config.toml
d_model = 128
n_kv_head = 1
norm = "rmsnorm"
positions = "rope"
qk_norm = true
parallel_block = false
init = "orth"
optimizer = "adamw"
train_tokens = 114000000
Each number is 128 + 24 x the weight over its row's rms, rounded and kept within 0 to 255. Layers, rows and columns count from 0. Numbers have three digits each. The size before them is the row's rms in percent of the matrix's.

# layer 11 MLP gate, 192x128, rms 0.0787, rows 177-191, columns 64-95
096:106112106117149177139102161144112083126147089129086180117107090109126151130133130142108084135122
103:103146147082105139091101112103094128118158099129128105126124081144088126152126162116141144098114
095:125113160147139138149153098126137118111105152115140133102139128118159141105154111120132109163136
088:098119189164143133126115131109133120162102121149115153148121130147172144132149135146156148146123
104:153105116186145089180141100138119096101086092143135129128124096101171099121144119128150122143107
112:105105123128150112125116139103170103128150065097106149129136128102135122150130179104131111130134
096:092152157182121185128142111163084100108149111169138130111142143093174141120142133103151089131135
097:076122119117086152146139109087139131093146147143182095155124128088166135160117097140133138143140
101:134111109103163095128194153121141150097097138154135141126154112102155154096135154121192150143130
099:165107159114163106118102110151119139103087189120108144112193104122161148133146132119148180120131
101:111116129155175060122152154126153095119119160113144115100155113142131127160153150134110113134173
094:123143158128143107146132129107126091114140120133110131114142146118146115149143104165158114141109
094:121138126115100152113113077103111123157116125092124127130167111132153034143173139112120149146130
095:122135134146135139149122169178171164127136126135177132129162129131110142097170164169101121094099
094:114144157116132097134101105136105122128145118177159179132095105108096154133128143161145152156131
# layer 11 MLP up, 192x128, rms 0.0769, rows 177-191, columns 64-95
093:108102106185130145095150150158146148120169122137148140113127135111150149135107162108165130129147
101:126121116111111082105118090129152076160116101139127113082119110121121154135150129115109131135184
099:148115119130127162104138195112089159135159160098135155164092159144131115103142126128106118122100
109:158105127134116130134126101120153136114138100139159142105099161152146147147089118118116094089113
101:122103080116099123097140108155145123106137110129101154099116137131115137114184113123124140126160
105:121152094109172145131181121132155164137119072168083147095164124085139142124137179111102112143117
098:096119136106136154105125100129140095128104163128177156140111107128140135149128110147115144085136
100:124131131133091117123093150086093170118159099108159126120134139134159156111137116094115166099154
099:156117137139143152115141154109121102131134148195181098108138124143179130121106148120139114193097
095:101166143122103116134124113133161145167142148138151111146122174147089163134149166155112144114135
099:198119125140091149121142126173135118134142120141092100084115118118129132162090151155126153123075
094:110088105086120103119137113169161159141118130160166164109108066154115107144159122094126135132115
095:109101095150140142169117105125109098081170171163118156126118080125159169123121138093099156103168
094:154116167119125137098096134150124103127120160127158135107119086097118158108107139129136137172135
093:093163127105110123112161122079135107156138148122132171126143085144113143132135118083143138117107
# layer 11 MLP down (transposed), 192x128, rms 0.0962, rows 177-191, columns 64-95
095:140120135113153111145134095149135103128123120165096143121151174133128131157106086111141112100104
098:106138094157149119089114135111103154120119112105136132119142137160132108108130158151158105120088
102:127142188082141152149133112157079150134139127177135142139145094119103132131156092124100147164093
113:110114123173138141099134166103161109121147132170156174129124136146129123115096142111110142070136
103:142139115107119124125103102110135142137104146114074163174104148148123103142134129130102140148109
107:104139147124104147145132137117136171124154155156150120143157129149129088068139092153095136111105
100:118140137115154118133131159193136116158095101142154099156109158141096132130106156141118131120134
100:111147095114122131099112126127136103142101131093153142134127138156102152134098077139123155062137
100:133110130131129128119132145110135148126116133143198089124103124128090128113104154121157110102136
096:101093105137166128124185155078123134165115135106134195140098129138110128129131139141106118148141
103:086118153141129121136104115121156113108182108130151121155131140162131123149161086102169140126135
097:102138120143119101102164073119157155092162118128146124164113106140176120115161156087141154098089
099:115158106150118114165127097134133119136153149101135126105143101122117126169134105143104148126150
089:121126137111155133128124127088114084145145101093099147142074141119138107165155148153142147156138
095:095160148100160178080077135130162111128153159097123165120139111145097133105123069107158138149125